config = dict(
    n_layer=14,
    n_kv_head=2,
    head_dim=64,
    positions='rope',
    qk_norm=False,
    tie_embeddings=False,
    init='uniform',
    optimizer='soap_variant',
    lr=0.00516,
    weight_decay=0.037,
    warmup_steps=200,
    decay_fraction=0.894,
    train_tokens=90830000,
    steps=6064,
    dataset='wikipedia_en',
)
Each number is 128 + 32 x the weight over its row's rms, rounded and kept within 0 to 255. Layers, rows and columns count from 0. Numbers have three digits each. The size before them is the row's rms in percent of the matrix's.

# layer 7 MLP gate, 320x128, rms 0.272, rows 148-184, columns 0-127
101:129108176144112151051107140083114099064138122072114066087152120042113134170107129097076114128121151063100129076120156115083156130109143165134051143183119194151138123163163078163117123133129113132116144128093084116108131112144180156080140123075090166085147073077124134121147116153116078118161186111111121122140118158106161081175131143130172096143121139134150176106107153101105201146135
098:108090127173160151181081174132111134172115130116116108111122137072120139129095166110152073158128144119101102122173082169124171140124108079118148118128141146118141155167139104064119065119105152149128162123147104125146114142162137127122148116118138126111139121167105084151080038229117122129144137165110111133119163019167136143125191127142154155067094095097175131094117166097041149114184
097:165069155169139127139060124116169162131132082065123063114120148094074137141111096114118107162120109162099051096165105156104091191106133107125109144087062190139092117161093130115135097118113129224119130110118166134124096150125141161101111174132148111115111095135145126118182131151085124133129081128137110016125112125134155142140113162148157047137111128161116146097080186110120147171150
088:120119107107212106156103071149213115120092076140122093127137086056147102147112151147129145164170138101070132116139169075138158129109120197101154115088143163139153116177093152099149122112126205157153162099134184098158161107128180137139115098148159139151142129154195075118168098176161097092112068127120206071150117152128131112112127158157124161149145152143113149160141117158086113121175
099:145127118183138148133125107160102144108197138124157125165144158130117150096170107133146180116190183102107148126092143169154092110131113158184194142126142072131114158130064115066091149154125122163202134146112166149175116181090133205138170112142119134126087114116140178067090141132142071111112189096116124179235146076147119111137111161160139096084142107109111148110126137101162110103140
098:184104158182165179101131128163131094175104132120121181124139129089111123091084134088204132117134085101165123131123106122154129169152083153133131121148052090171140064127131166109107144115103111124091182090173108111109155086153183140144153116104156168137115165151141155093053151104102123158107116182124124041103161112095151114130145202148083121145067111177075095097160118138092161115105
109:145104127119151155138107109147139085145101173157118165176118127155124078171130130105164128170101086106085178110167082132064119141125127085172130155050078079173169177135084098136125095097113064088050074143110155119132109151176065121085121112104135120134109155095135183100126122125173019162122115154091086126095165113102108146117123118130186099132126123115139082124150125120131141073100
092:157143149192155154117143118130104108162099123118136090104087130122116122106085156123117171168209198101133132121105158121134080135089134127126154141149137130190145093208126111183104140101088104157141143170146145124160100191082132112122157130103155149156154104095138156097124171162152131148146179098068138119149085160127084076155095086111092155061127169131073153143071130073120073176201
099:227121153117076139045116170131136126115140154084120114096110098174161114148102161134170134141132087142108131082153094136135110172145150161097130143128124153085134109121138129117080165104082120128159174110106117050129112180068154152198152184145147172161116114130131102165097133143134076093070085112108115158111100114081187143152151117131128113196125116076130122133146032124157166170114
101:177088129164130107087066078156090118117099126119117149192146145108135105140115127122134151107098122128069106107110099069097158117118126121127158159115122172131211183152146127120193116154083134181177135092141194156070116060098173135117154156156183116070123132141161153141091126048077143139091096084115108192105128126123154128128103146139081088159112168133070122109108172100148095127165
101:161159150107092178159136167187105099108128094098163188093078117206090107104098185084152126154109138174147088141143113189086109092110046118162142199093170142142173177126097118150159079065105122152123126134155125088100124138144144128156113089102084117115146149156077093127163075145095101142111099081113108118099150097148109104168079152140154133118138085106172115086131095138156085119170
101:099191112169096139136152090113123104157136097174131070173106132165118116104105158171130201107125121121107120114101106159194182118084122149124114163130186087108169068111180098125169121092070133131127118137109156137117129102137165126113109109146112180085135130083106141098169112138115141066125119087098130161152099072117116107100090126190056093129173095157154051110211089106176151122130
102:149160100085137159161143115136109054132083150115110134040105167160133114205146193131094107119131118159096114182076090146122145100136116105082138141123116118150167133184099069186137133123137150122174181105153169129167136115150158126140122161145124125136128121175093134182105183116146165077118157158057122181082154122069146154082144103138113104108146123140062176196137134166149148139087
085:086117170096106151153107103172112122139146125100137112109097152142118144124083163159081139115100132190127108143076174083095121083089115162123112160143133129123122132149146121103107127150094141158178131204145085137116113112134180127114174126108103125129059168127196101193076120155175127095188123134179174143114125099115036095179114123094086168089125089090120042154139159074124086161110
126:173101169178166158153102173141099056131117125137086148126115141197139123127116130094125153104139126139210135113151166138095115161098109185117135171104154169145059108138176160140128099188074127170123195088148157132136084144133074150160123091102129107111142118150129125114133150146087057106110135135115174125160060126168173078108093158131088170170164183098109147137113192074099114132146
107:132143108123131145127135104121122092086152094087119156115134195098227110151137108143137176126124128132157139086165083122101177112123054137088145043158110133112154117115109090131107052115123181167082110142044154123132174103125141134084126116085132127159090129134137126152159163096120050183151114144073115138135144132092186106116093109087153155094105152129075179202172113107138123139111
092:118121139076134166124123120149121126108144190171146130167098135107149114143111092123118071106145089125154174133126176159153145136090151113142146157123141151126143140109098072057153098096109156121146163116081147172158118156104138122169185089162078183145168093159158142114096122202094180154191128037157162121164110107142079131153138159175101123088163079094176086147094146098066187128094
089:085109085163138207127095079118153150151184126155113111162171107134050103190159144110160098166116084098127122067083117152153104167089141091146140139111076105178120137135106151094124120147088055120130158141114158122114096113206102069090108166104145121089103119121156116148119101087095152164102183096105108123149083200172151128118173120157162091114123092145116138086136071088127167106132
094:127096078146127151113144120194115154185165166129114167106074119183076059112160154192100143130080133125147114170127100117098149158131069082121095150163177169092145089134163133148103163116142148079129096083134137123130172139151135128211126093182071158095191167121202159147146099135100131145115150127157172056122097103158075127151127097167122144123151103093122147123100157173099148134114
098:142134095167108128095164162144131125132090148061084118036100104183114075107141133202095145083133159150116111139112113180168117115072047124088151101152134176116137098110126090116189118148095098117148135129096128155097127165069076133106181134073125082158120148141138181130094083153119135163193124104131177110186122097096103128137159196122103115130101117085123110157140107085127173129163
105:154154156162146115115145172121162064141114144137140163145124160120148090122085183129104159122088151101096166115133092136124146153124149100137165100118175155159097191121143219133163113159149082118095125081180116145132104083095099116124073078129093077129105142134179110043087143101101123100181119073132090089142128138196199127180136124162205146151115157072121156133137132162083125141147
099:072129156127175123230168094156170140149139183067117177141189130122167113121130095094114104062137146118105144128174124128096178155118131135105132165165158123169177145136137174174156122087133088163105129177149115131169196125149132167147112137135134091126098098138112151184135172138147128112156175175091126123163116109121139137115119065103181126080046160166139159170079104136156164162119
102:187102139170180202154067140152106112143101169071134109044137087048139113116138110149129130135143118125128133082114149133145118121137124143151123163139088114163121140202124183105125073132073097149135168111153131108119172125176100150075152091134152111120139101105085142092114117194126137164136156119149149100175085120067138132178045139138055110148177128126090144113149172124129100190123
104:108132103153150135083120148212108051129108084095124130126086128159114101167165168111101110050076150090125089155048179148127084147141099147128140114110147151124086145127138065165136156185116121129118140074123251143095143148094090112145115108124094139142146112127154152128088111119146088106143175168166127111156116119174093089061116136128134125111181120125171109129123111160158101062136
098:127136117090102134135132118093154157098144142114175113121086147115049139074128142121095159129074157055075079126189113139092130092085149133112128102147081074105146140139193108137101140139116121124077150135090120157119144210074101107134113052085063070151167121168183157129116100175116106116127128118169097122099103074180091143143116064111119103103117138113175140145090132080180111113119
099:127168119116162088059111129159125115146119190092187137152046117117139084158083083103087141156146153179088108111093125117101071162147166158119077116126150166096113198128114129141087137109098129119087117109083177130177107138146094185127179110127145157083096077120076148169104077172106148145106140110097111111128136132129135236179122118089137181110139116139075146172134114108145126107111
097:123099123148140162062165197122093115129109119126141148120139136071136083145078082159156126076100139089129168097118111084144126161093084113090146126120161162139190134101117162151131137110202128136078103078138117164128122123191065148139157128076147106108194128106094115168125118108093076163074127173075136174126146109200108103095098157151107110187100134048095130132089125135161118174108
099:144176140130148180116154121126171134134121104110115100132135118118155074159127149166132160173097113185123140156091093145125077125126118123146076134114093104163102107150136147109151097064085064119088145136175161061121189149115077183176181120117134105129079114122126205084119122156113134133101152170149126117145127135175162174081090092114101178180105092098137188101147121107142157175025
101:140140158149152136122116082042143083134084080109151100061147128150117091094133119107198165143151140166102129138097143181082152152071136069129167145123128171094138100082052146161122066119105138190134129163135133090120103142146109139108163126156165132109100100139155130139070074172025101068102127150126104092106131124139117158121164099090184112107155140138168146103105138140102090170110
087:149113144154129156074120096124149136126105112107102169117162146095135141125196083092102123078183164121094109089128096092114157195143098128129104201062135097154084091124109166068195130100110090186132130147097144129162064201107107114132110120210083123100164143098161092063132084134186106135136125152163126105072135096166139144120101121130157118137081103090155117113182123118157149146154
096:143178099057144157175140084176137172064086127123130108148106150174126126126116103133140106109125168065116173109082154131141111166151164132194118192108174110201147135154133114033145153125097143122110133118140131121113161167134117079125146075170124184157153128106122169226153167107143097176144080153117137115089130144100092151111129155100104149187130156139143071098110150166114157114157
101:163162120075206114121091092194135053143111122057133142117130119127094111107095183149121139143106147068111158106162106130047143089157109063152130118037129153108129172114083122133143125112101139155150178114167138110153146085135090138130181163130100125139104099149164107167169115086115125038092098138110128163155093128138141135151109153122156128086149081120107128147150130154174049138159
092:124109126150082085128166088097176168112146173121153110165140180115117105097141111136111109102147140118088161175117169138103082068154154127128147218235094098145100114150113137083094107175111158127130133135161128125091100092111148104151077110124111142120127161079221152140087122156112109066106170133095137133078125089158107104207104079142179107130128139134082182162083133109112138111134
101:103158122125128183154094146153129164123105070084150142108094160089116141113134096165122164132153143178115146076073138162157088108124074067128157076121094252135102166096145140134155146103160113131150066175145069110162065163149109189157139133118171131119146143145150143130107210138122115126137135154117114145168104106127131098099071097126128107200121119130133181078106145069095140109126
107:085103154175167099137158105056117101113147137099090088132092118146073103142099092212142116134157135148156194079156091169086143125166076080121122112105111091110126175169153145070105079120122085129129125097140142151131112086085169102061135118143161074066131129089073179111137140095136111168143189117133112151111133152169158152123105124200133103140140169097088140159073110090115115162108
094:179124129099190135078124099119098199178090166173174088125129136111068170097078091104106095130090124157101116132132150164124160169101057148192164111123148149122135121148082116103220174153122117100096153126149126096136128108137122162155130126146129138133135128150142101101151074169150189143086121121145065211124157161169099129098117131100099107180096137145150111160180128122092095198119
092:087148166147090154104087125122150139146085104114136119078139108138059124120140095143064139109156174113172189130109097134157147189152132122098129181134196130129129132069144160061113181182145087104133126153103111108127161157210076160193138110166153098134116080141131119145097151130124089140110126182180143150127112096133101158126143138073160143098162215146099167185089115118072138139145
# layer 7 MLP up, 320x128, rms 0.257, rows 148-183, columns 0-127
092:176102084092143157081122200137118088100154162104103118111131118107194141121178129119134129090099094184182140188116131131163105138105087174175109111191086071141116126124133114084133114127154171133107156080095169141085122144155133203180086090148111111091130158103145160143149153133096120118149122158115117142131167093146095211120087139157105106217132145114162060152164151087117091158118
099:157104125132109179119120101147131157054092078086119139155145153144111122075212176108103114138153110112116138133078121140142105126117154118159156108145114152111122139095146135110123099165131119171163087116093131133139107159138128086108139131202166130122177099062118163147158170149149095129218161110065114154201120121116118131159177098213113135129095143153157101094120152096182031137181
094:126082102096123128184051118098165109159146131063132117120146136161111069129159136104123183117129131145146117147159122172170138165112089138114138091110171095085120158140199139078126103135135151128139127155154111114066147102120151051145099164094122125130114160152128116113058114089156101184059075129127119091070116120130114129121101175212154111098167108115140160156198110197145152076098
094:169086183225078076067127131050121183084141162147137148107131219145111093078124125054110094109156124139167094113134132133103127111119192140111121118134141147121136139129143150125161149092101135153130084091106109117136074120134127136068167150045121131141133091111132148179097128094105151106095172124099132120121144164122149130126185133116151118133121138118200167159106116143201160163081
105:079125097108136066098129116112152164103076095083130132188117176108129128096035103163105069134139115136172160095111122152127048132130110161117089087163065099167157128130077068140139116097127140206154120123131129121117120121128140128167174131160122054144078148107153131144130119130127168172165102132130166087129094123112121137066187068119188107107141157124111121073087152099167090110102
097:135217124171182124129085151157106149086121183104027175130175098105201112083160073131127129145127108095106183170152147161157128150063132100150131095101126106083135111132175176118123143088097120092121141177150160108090160133176083076128110139107139101118124117122135127157168171149107148094145149159135143085111134125083135174085141141098116102087099067154091119111100205140148116102123
101:088085135192156108084133181098128127096110195138141141202113144150170122147081122101070147121135123062125085128162099174081137137098125149118121141136155175116149121172139133130153122134194128157071097180114145198126109089136140119127099084119099162136130122077147162125159136079149130096167154102167089051124110088120126178157032137083119141137094092110114128137086160142105134199144
093:174160088064088164110091108116144126135169157207144126138077147141145114137080171114124114117148113112119127079148082117131101143135193078156137176102193156195175163159098144155128130088158145132067100104092129089137129065113154106126153070161158133153130113174147116136107145108079111123139111106161088146111149169151164149104124100086046173103070112117145169111084135179068151100115
103:108152156153116107117097124106151101130118095147071141135105110133120087155126122121088123164122167150105212079094126184111094115176110085102127119076109113160172101159137161129136089075197052092156205151185101163125137115133159129176095111090110134120136154100121143125123157099147080159102162163209084123069123198093138148135111099107075091144162112174115118191114105091111144107153
097:078097146113142078113131097176083117144192104129166083083141075150115115191142187080115115136079121155106073112114156163138130140102130156144193134113124121124103131140142045144172106129126151130079132096141106161095165109117101057125140163065095109104145125106122132165139151140187193178084083143085061099164151120111179133111184157182136079132141109151098112101111140115090168118106
102:144151163126179084120134101138134065108101128100171197153094167161161150091159136139130146080145132147151100130122134111074180109136124123086147152111101148096125095121125129112148127137151106142056133108102181102148163112142189128104089126114116085102168185167214068112141133145121069119069152157147119097073114081213081105102114203134152141089128133123107115121125165137207135085108
100:116185149177153130208132110137153146163162161146174148039154115124122102137158040164127142111079139098187173144144192150080137111078161095143099122120156162106114050119187108119102094130096094204091157177120125107138119132119127120177094115120156158126184120111132142141115085177106127073080111137134080111108112127130183085101132103130128157122117127080137120159119075113129155138081
101:094099093109168138126099130126085143095120096091047173172075124148137109082150117133164113150149136147184140108129093204129123137089121163103144186111125142176197115159088144158140102102173116099065146120124162137144073091172138173108084117141152176141200096071111132108136092167103147066094159133163161170092131152110130068111107102170174112128147062133100105128146151112107130100170
082:116155113168099124134141197138173134111159218140116154053135080110148053116081109177151098137171099089086118108139092096134119114109074160132147126137134118122125169163128153110125095127045133137162111077145111106165124109181130101140162117181107092047120132195092165127160149105079070162096162065069116149139149137127129118122118167123133124199142113188146128101103123123150132138126
118:115149216091141112163118169101101127099114145082122129104154132101116108194143121142217105059088200113156133155170138126148149142138078116097114166108153108117166155119193168143080085132143087106111181175125166149125084087164104149070207190186135156097113140126107124145168121094138105141158158149159174145185109151147126153090092069120116126121135146152121103103136165103138096115133
107:158091143151118144135115120132136150104091103082174122134148105180107171173155102074138162110081144142060025090126105131102137167113117176122131208073093177153130085186166045127104144130081090110114119146153155160122111083086102076110120177091123168073111134120081085144142115125140093148160120113096146125141157106125131187114084134146102091190140128110174129123153132104134097117173
099:085131096105091164108151077112110153157191117158133128174145096101158144094200150159089151089140140158088105087171122146155095070185133172109143093165100099035146141103070164154110095122158124109160083125118132117127107104122112111141148134072148171129150062048110162142152112173134082127126142100127188116138105110178132155106110133144063082135113143180083118110102140076176126129156
085:154083137144077094184137139159127142122131175126184093141125077134138105086142141164119101121175083100126205197072158148129155085094074172165166085112097078133143097111097197125173119081166175156125145133105143133156115096060109174193166084080073154175155138103127154152117146117173120149150139152130118096142132127048114170103129154105158143138113140118154139154127158170173125125114
092:082128114117126120181113074069085144133110075227213184157129136111164146062171114124138090107174091111154138196138096163136125120158066167120113095120091153082147144169163124131151149147140166103130119128170138159168089138146135085144135135131191126154095107129164135119101129157088183149140117109188183131060180109106156162162139156104116119092127110130083107133109129115140073119156
098:010127088085105145082117099140095111124095097145053105135176110123150123120116166204117100155096133104146141118132203075119113071089137123099160064140101113117196111108139135121101158102154170074128141129103071135135101180140133049137081137123135089167079115151164104126132106144132122114147112091138175128129090115146131127087104172140090158120178145144098154106189117105183125125107
097:159081126110129019108144140127157127155167134143123110155113087122096108153100174111099124127117149109129141146133128140127065078094082144078141067079168111080114138134133125171148091114114093159140120091132152119141088134153154167201140088114112095158125182078198129147143112083185142135168092097140144055178083145139162098108103155174125140111166153202169168130146187148152159159127
097:147157121130172094119101076106147043068071158088087162117133116114123115153096156124126192097110088131131103156141087097145133128144072119130149137072144144103157151149129147093102081198123129193155110102144214066129152080116139176208145125068121061084106084118141126102108140139130175150115128131135148077100160116157147123140156105078110114118112130135127159057142097125113134139186
094:124146105179139173141102118097105156075132153102138144125123158127186132065108165116124102165170185098155141112070148158111083150193124122163156110123156096160083146113126088216148080107095098139133098141163138119170134151100114161126179072113174138143087127114100148114127131092127065152183084137086162137092214140094121106153114123170121104126097098038087172103121091136128138088098
108:099125085131044169120192126129161128127181163161108118144118136088149062145114152077147107100133048073093170235151127166152114130110091174101152153139127105156113126130062157080113159164126168136153129148178140145119130129166105144137145107157097193143109120115175130121117175150154207144154190128098137100081159123125156088127159096122123148123113159172149076095103141146137171123133
105:152121149158158086101154122062106079117096147127117081043118136142140142120104116154096121064104126096175199157117104087172169092136113126111108137140122143121128125148118105105164113101157130140067103157154135085204156082142168173108188083157107129050130139088103095095157119141130138132102152166113118117113191151162189141096102132139193082156088159112163096148191112137107172158087
093:120089102103089144044105102134138135115175090139162132169109144091177124127116129100082117102113057072134132157152167072205127147091156090104129120094167158121122149114103114143144151134173076121128148126119153206165137156131136083168068115140147132166094175104112075100104149148106063146147065134129079088106122102104165111132110149184146062058144116159168134160155181123097114114136
100:188135117073073095110107177091113096140167149121103121140147075199094152136183119086109104111125185092065138176176177146144124104112096102164123139156157127130092117084115129106124194138137162125152130097163127123203185155120097112182121095131123110145088152197165139117125145160157116131152147158093145126078137081154120066122153083093118120141173050087110125157146167091169141103163
093:107157152110121117160159145108153119166134136180120109100170103140148071059178114155180126149105102145211156098109081149117106145140133151148175097050074083116128129121157092117145112083115120069127107158158184124083156097179136160096193113104105129123112184114155118147131152136158060050072125153132130138107115156166195130159132168182119134126149114096170177155159111140156141098092
102:167114123082048036172121093102117140133126071174168156094101120151083164126124130119116122157144104085146168124193138116112158114178159178109131134142099126092127124164103181115138128096098114075099117112147178065120148139114074129075138115179161142118131128111131136160165076045149080148139084150163135153115119114104109131150076119085127097146092099134093083123163151084198180112153
084:118110154101135180132151143098171127098120111109101140147080171097170132151150105113094140148157134095150101087157105106135117125144092132125131127166137143165151118046117169167163089049106106095110108176202129093070105103106119138078129087135014087148083096162140146100110142112140092172163150161096168171121142138126146170128103147150142092075112102052112135116061073157099110139107
109:085138125087050114110122096109105190145138128150108073149167097130086146144104075121169145116085135132138137141126137187138121120103110133136127138156068105102175140075173149093096131128142133148123122098189173132127123091135153146101056132146019101096144149122145163195112111175139089149113178062153104148106111109119112176152169125132101060092117098085147142149213146168148135121166
100:137177143136156163153099090187110166116117141118115117115119130058147086113149112141140091140089131116144172133144090132082147102145155132169098164028141125142064082161127094136104149131079104164136133086072134068147170105122151127109175164096128127145110177200103129219105126155066138152153148109106175092090137143150104183169089134080116140145160108118105147096054156149156118117164
091:103058118109109098104132123022096040166118158174120111082114156114074073071111138103071159130092104163063069141122117106097060120124109139150084142151151136128117121180138119096144138135095113142155117100137138151169131080117160135171126124104152147076098140169148128125097086123151175057145139102127112118109151091126155129059115095116036098085122141116142106117107131130103086125138
099:095174081177090142179148110159154117101147093147154049102111172143210132127117116121162184074090116089134158058157158175169138091136108083175168153147117154131122144125166134068118138102132071101122136022143155095147101140130077143138084154150104118141109160113174116154159114116114072128164115114163135154145113133143131061148195158126155115095104137154113117136182110081145117141104
107:123049135080171138078172125111129129111111100134154210158129121123142176113141169151155177136189136190157103027114185183119119144137130165142117121110093193172136102143134164139135151113131100174090128116104156124143088170095117106176142139124146092137165146144114185095153184144142201138146105114102159162156104134119164124112122135083182177114134121131179197129149076144164139105138
095:161129111090105145138148129111109069116095139128132122136086134116153138123074091155140105075121067126144117098088086125130142119089122108146101063064107197137076066148077178096140112113133226096162178070159110133109154118105142102088148127076133142137088098150126109202145130132197152174146075104117180130135115119140116136157092141122064119142157088123122122107120114127092066053148
# layer 7 MLP down (transposed), 320x128, rms 0.247, rows 148-183, columns 0-127
100:107077110129103098082138102146157084107136115102119155093118127104145133175134119145091084108135140099064112163158147164162102089172089125104131109163139164107216110199105156122131145119156101078107110106165103154118106125111137094077094105126096172114105169087159126142150124082121177116166117103061160131154101129090083184237122162127086134117177131176193127152119138100071169102136
104:086109101156082124131137139125153160140107118105105126165088146152171145128129169130106127125106153106117118138031123160176093164139104079155164160112155158105133106214081133128179095105108115111169079068210114206104105080163119127107138136116091171104138092124080148093108106100112078121074136149052101117178133098093148200109090121125123115124097167144112157115130108160130108186161
095:172082102123133122091143073171125127091041076103087132098122153164161169114110048163146151100147124099107135123152172133137186182162136092098113159174163091187087099173074126106111105071147190126109092103156150178111143117151106062140087156066065121119106088124180133088135103160090099090170144137117134143114112156112149134163125197129106135137140124122113076164135118124134122144107
092:183106080132139134102178115100082099161088076134124116180190152123163175105113122123167064152144118102102196088128157150080160120137113173131125072154116124142137162133106116053103124133075151150141159070133168132097111128185055159102180091114090142127094095122161211155155097133115113067101159190138127108131155119111150164117121119114137084137154113163147180135128172157182144104124
104:105083127140089126112161149153122197086140086153078183130161130198096080160093137067137155155104143131163122151125176128158098111122074092138122135120155163129156150174132166128141147126152149126161153102110117130148142034060097098180153116150144081174154056191182120132142133189138165165110194157124120118159158148190079099130138137137139139159111083106136118132096142100103163175148
098:183169143134123135109140142113084110159106146138113106148187101093140146115092123161142117086147174100144165118172142079136149115134173143140102093179099075092122087082111100175086182136129142213140129123169057128154055115102109122127122170120122098090128169189130150087128134075098131151145144097159101108076151129066119118137146058122095085136136156190108097098095200084150129119183
100:189145105159098147117087158110190109144137135167082126096141145067117097126126111112171117118090069100129145125202113131132146165123103118144170149102135098121139114100105156148106098062086152103140106109112117151097106096063082068155142118128121146131140071174183158132118171091180041201177137095072097098099153103160133144078137112126168183114118190128143080084144111137119104100116
094:096146098094174116190114131130097132104125157102093153104127128117130130119237063148093054172101137143176155116132159135145151145122158110127103139146152132096156118153140110117073187166066092079087109192131110191118120128155123125129124107131160122156114134093107146169110123151133081136105137131135124145177118019113167160072085122100164133188070114137106131100151105149192155153161
100:151110106116123097120122154108158137104154153123079133090180109132094102168137095119109069129121148197137132065095167147092139255096123074094199140127127148131115072135077148118117090140157115066138087131144079119118135147112098136158158140143167120120145183136148084103083108122183124097083106096145114074131114128142096133130126133184110129108091137092103095115125097119128138208103
101:136191146150122144120147156080088170097080171098159142139082115133119098169154187102134130124174116152146157134110112114177183131143159112189068118133142111092141140091183108080192138113072165120216140189104115102127138161142173151052085156113128104109088101130139144097141080122123110202105086120094140109125170121146112146102155133189112087157155157144138112133157125160050164136118
109:181150085097122126130133181145095099116136078126162190091084129141085199120128072130120126136127097155151074122137163140118088071157100105079122095122092103127089189162119199103074135125152147154191098193155086121100120119124174104098169111138108060143158173120122116112164100184086153133119135167152158202129193179100101106113107157190121125130144118121140097126144095130101100132159
095:183108107131142140096116171131086133149115102151097116058088145152225097149122180136151138151085100110102161080117116177047111161156146158114112155132161189087113083111133138187119207111125134114134084130115097129152125114152151130122118113110171166163188148148164149162091118113136038136148088118093214118138114136170125132147142131116126166146159098144152182151123129125191160079147
103:145136097185112146124141124141141142141116117059206127105124150056038100118139115167091105169130113107096151140153162109128155148088181129162140119078117121109165141107120149141154103201159103136122140114106128100174143116202055143097089070143139125117154133118141091131127178160108103166131098119083099137077154134115150147125081118158132164116130208197168122144140227134113083138134
089:141078149111156113131056086148139139168120121106153092109139122090059150144128114128091138103152171127135073126065131123138148160120107182138111142103175085130170112156108105103159186106112153048144124143126162129109135141089066092121074054107092131113167088113120143124191142192095202117135148124075081175143119115114143100123117123150158139137131113032100155083111140163077137077132
113:105078114118158123144137140171130174165141113118149129144101107114139118094107133175192139127125120132075170191095123173077129141179052104137066088157200133127100157132122098106120097089122142117151024087179126118177158105083146163118095077108105112104147133075115168116099160112134139131109081142139112178114189110075103139136073113120091121086087150148135123180085164114113076110161
102:175145116124132112091089172172127131151131093117161072131138155143082125124117075152152132172113130082130067163161029149102130121119129114110103108129140131157153132166111193147121061151135080073115080111147128208130147126154148161072116086071085109162155170093088104068112152194154100112154135094137111140183145151142098078189138119121135147120105079100141146108160165136170122145184
098:128108127104109171145115115111123101145166127152140117179152163181125129126095121142133118096155088147116174178081192115136125117114021096103148123153083145129163089151118096129155090107119127120157135144144152140124094115157101153140112102130105193090117108167153131088151093125149217107092154116090082169119113105088134085174051149167081166137169137196069180086106072164099142177130
094:102106136157070155135123142138165144131156154120093138167163132130096125110148106124134132057076114129138194101077140123102138120153087161059112097103101121139172136106149191157159136131118145143124151133129111101056141177171117134136123102110137127137156161102194076182112139113137105129184153126124071122101164136114175140173187090176152077153127127068123162040140186068143181196122
096:119085102096123086083055141093140142227125132133064101116095075094106129182123139128125193092133162130157177076121134123110074118128142166175094115086077118197149168167093146138125146131098102127113155136183115098073128122179130145166111086074133124132158125150112111131133118112146118131181115144096097185087141095187209121114165157165136145109110139156125146111136099123141095198139
102:170166141140086094101110121146200135121090182099123152144113115101140099180092121114111127109101074151173131175122123128107133080137046141074077082184196079084160174119144122140143153108112162107148086133123135133114099121133139133168133119068103142153144114138118128068180138085128154101196148181127165174139097139114103131115126200189175145126134073105060095133122157184128143141156
101:140104111163111151148132199139134177130098095129123113137112092122075125135130120108092127144173148143155112161150119098134083091137133115105126152112115171109137130138184014097189144099152145123149189186157128057111117110157133136081086099118115096147149153142095067129156158148110099185092124116238149110147083066121112153136117180157121158187100106145192107117130099102078143111133
097:106117109141136096151053142107109102133118165140133123122095194153210107114138054129160158139148124138150157087146118180141142042165170192162113049144120090127141098088162153158099094133132081121128098173129090178122117095136171096103115179114129132137143133142147172166101123108127086040091087104134209150141135175115126172125136095148160158189105150142117138122140106085154127148107
100:074124150141152132072176113175170108119132150120191077079122092081132161120148093135084104094111139100138103110116087079146112084126148173166171150198132094134138108156124146120155148060104139129103164138154161110099121146186114156054153083099156051144098117084076052103170118153125093083136155161112106031141102084139138108131120133156114125083106133113120151134128130107185136143159
109:112124138180140076098136135151140123162111149082134099183131147158118119172084171052136131060073103119126172212099046136177093068137128139158178146113133099207151145162113098059137114163145078107145117184138134161141127126168105113126084112100129158186097146111143130098154132179061165126120143115155147151086123097157117097065145109119145144130148163161146136151092141135138175113146
109:139128148145126069163145052137147141105185087111154095118112112152149139077096084137129138075122101093091115137149101110094130156110149071109137112186150098135194049138133110133151109155070123128165085116161115143168182091118112133121132119173104099130125119083114111089180157123057054096125171113120177096164131167128147031153162136112149091124101115122149073166088150135096162176120
101:080147106153132059134178131149172117123129108131171139080158168149110165119095131140074103089144134161126123140170094140097100197175106117147126097128172160186111118144121149151134109194108066135183117113177129116101088084067116067125104162098112121135157173168086112087098103162113149111167105144102054146174143113129102109153097150157082076103191176135163149152144144198151127087109
100:135104130125151138183131135128126039121122199202166138124122136121082120113150161130108135103186180144118096141138116150157148154135094136093133127178080110105182096165137111111148095097162101146179117088134179115102116201160165106081123118130164168075092133123092137126120153141093101088139146121129119102130151128128149170100166090107068130079103180130184052147186088171123115060079
103:106128146134160130154154138128150159116053090151137107125164155120101128133136176159119124153117157198205100140104132157091124137127223090110080097123113051124065130098096145112125149157123130107126125088145127086173101128133171110089170133137105148117146179208148108130129143110077161150159172117065147064177076110173126141158150148118116097098146129111176195055112113112137161151160
101:109135131154142104112091137078202151121114140140145108132139108123166169093136106112088110088111104127182124091139121154112073068078166171096127174228119142128133095105148070088120147090139102093119137166144110091069111092123143156134158117099143120071076122151119170137172167053119157095102138128097087074115091120094127104061150090099139119163204153071120116127131106104121119111196
091:114183229117118093113173166113098167104109133169156159093105132086141106084175089129149115165134115150132078069096088108170108128169140141166135097130144144083136100172136152134156126109110116125141157150137111137090169141080119100136074128114137180101091146103131134111071192121165097202121109167122174162118153137099111128132155104163104117094100150037105123064109078110111084194099
091:121054150141160095118112118104172123131088147168165118100118146117169154140121153142136096089167103194104107122153158083135150109148173096138077170110135208147089138161114177195108141143156145114097144111118094100169083165150086076084150147129138085120064111125131168108173140167114179193134096096104095085154106134083182128120128139062097140135152114133180169159065097139068126135100
100:154103207088133137124128174168117092139128121105111140151114087171134133083124074107142213100097088118130121131160147219126137111125039150115175132158111092138111171128102138176132092135184112095159132065139116160096110128179105064108146124063162133123140141148128139107121142156096136073077174095148112183110171130121146155127083073112127153103179105103077152180164124169150100136122
094:162115115125153037083113126130182173117129127162031073091162190150120104110119137100134188114088093158122150168130128092109126130125071165138109142148165157145116131130157169172132100114152185099156126128103113096157229132129174081178162100083109148093107172155130107076139157166134090112139153107145165127147097087100077075111159134120132145109110179137106186136130135126131114082098
102:175160110148135152121160150111099098166106132079173129136120187137062089105132086111135178122116087103114136141094132220084112142124112118161183087112129125085120181137170133128120075189152104128156160139127120162162199140135147186123166140076125194112129168177114126118119130089059129123123062133131091143185156102136168107113092122137111133157117142129073112185124118114175160110211
106:088115163133112157174173088108135108106170162176141160138157113124106144111163117087117163130150148123126110110146115139134123110084214147125138156178130100148190087101161154123125174118146154130119149118084075177121140196118154163058109156139172195171099130139122109112157151127086165061117144121096193173136186115109095157071049064151112111141137087107102159156146114096193139149143
100:087158185109098110054168077089161146104167131152102171102151097155122047134079096133152134131125160129141106124095149116110228169122179139106140112131125126191087117158144171093107099153129175160103120110171153155150140152141149120098152087090142145158150096130181143137140141119086072061092148138128188064103108066081155131146109118136109112078144152104137084142086139112142185110159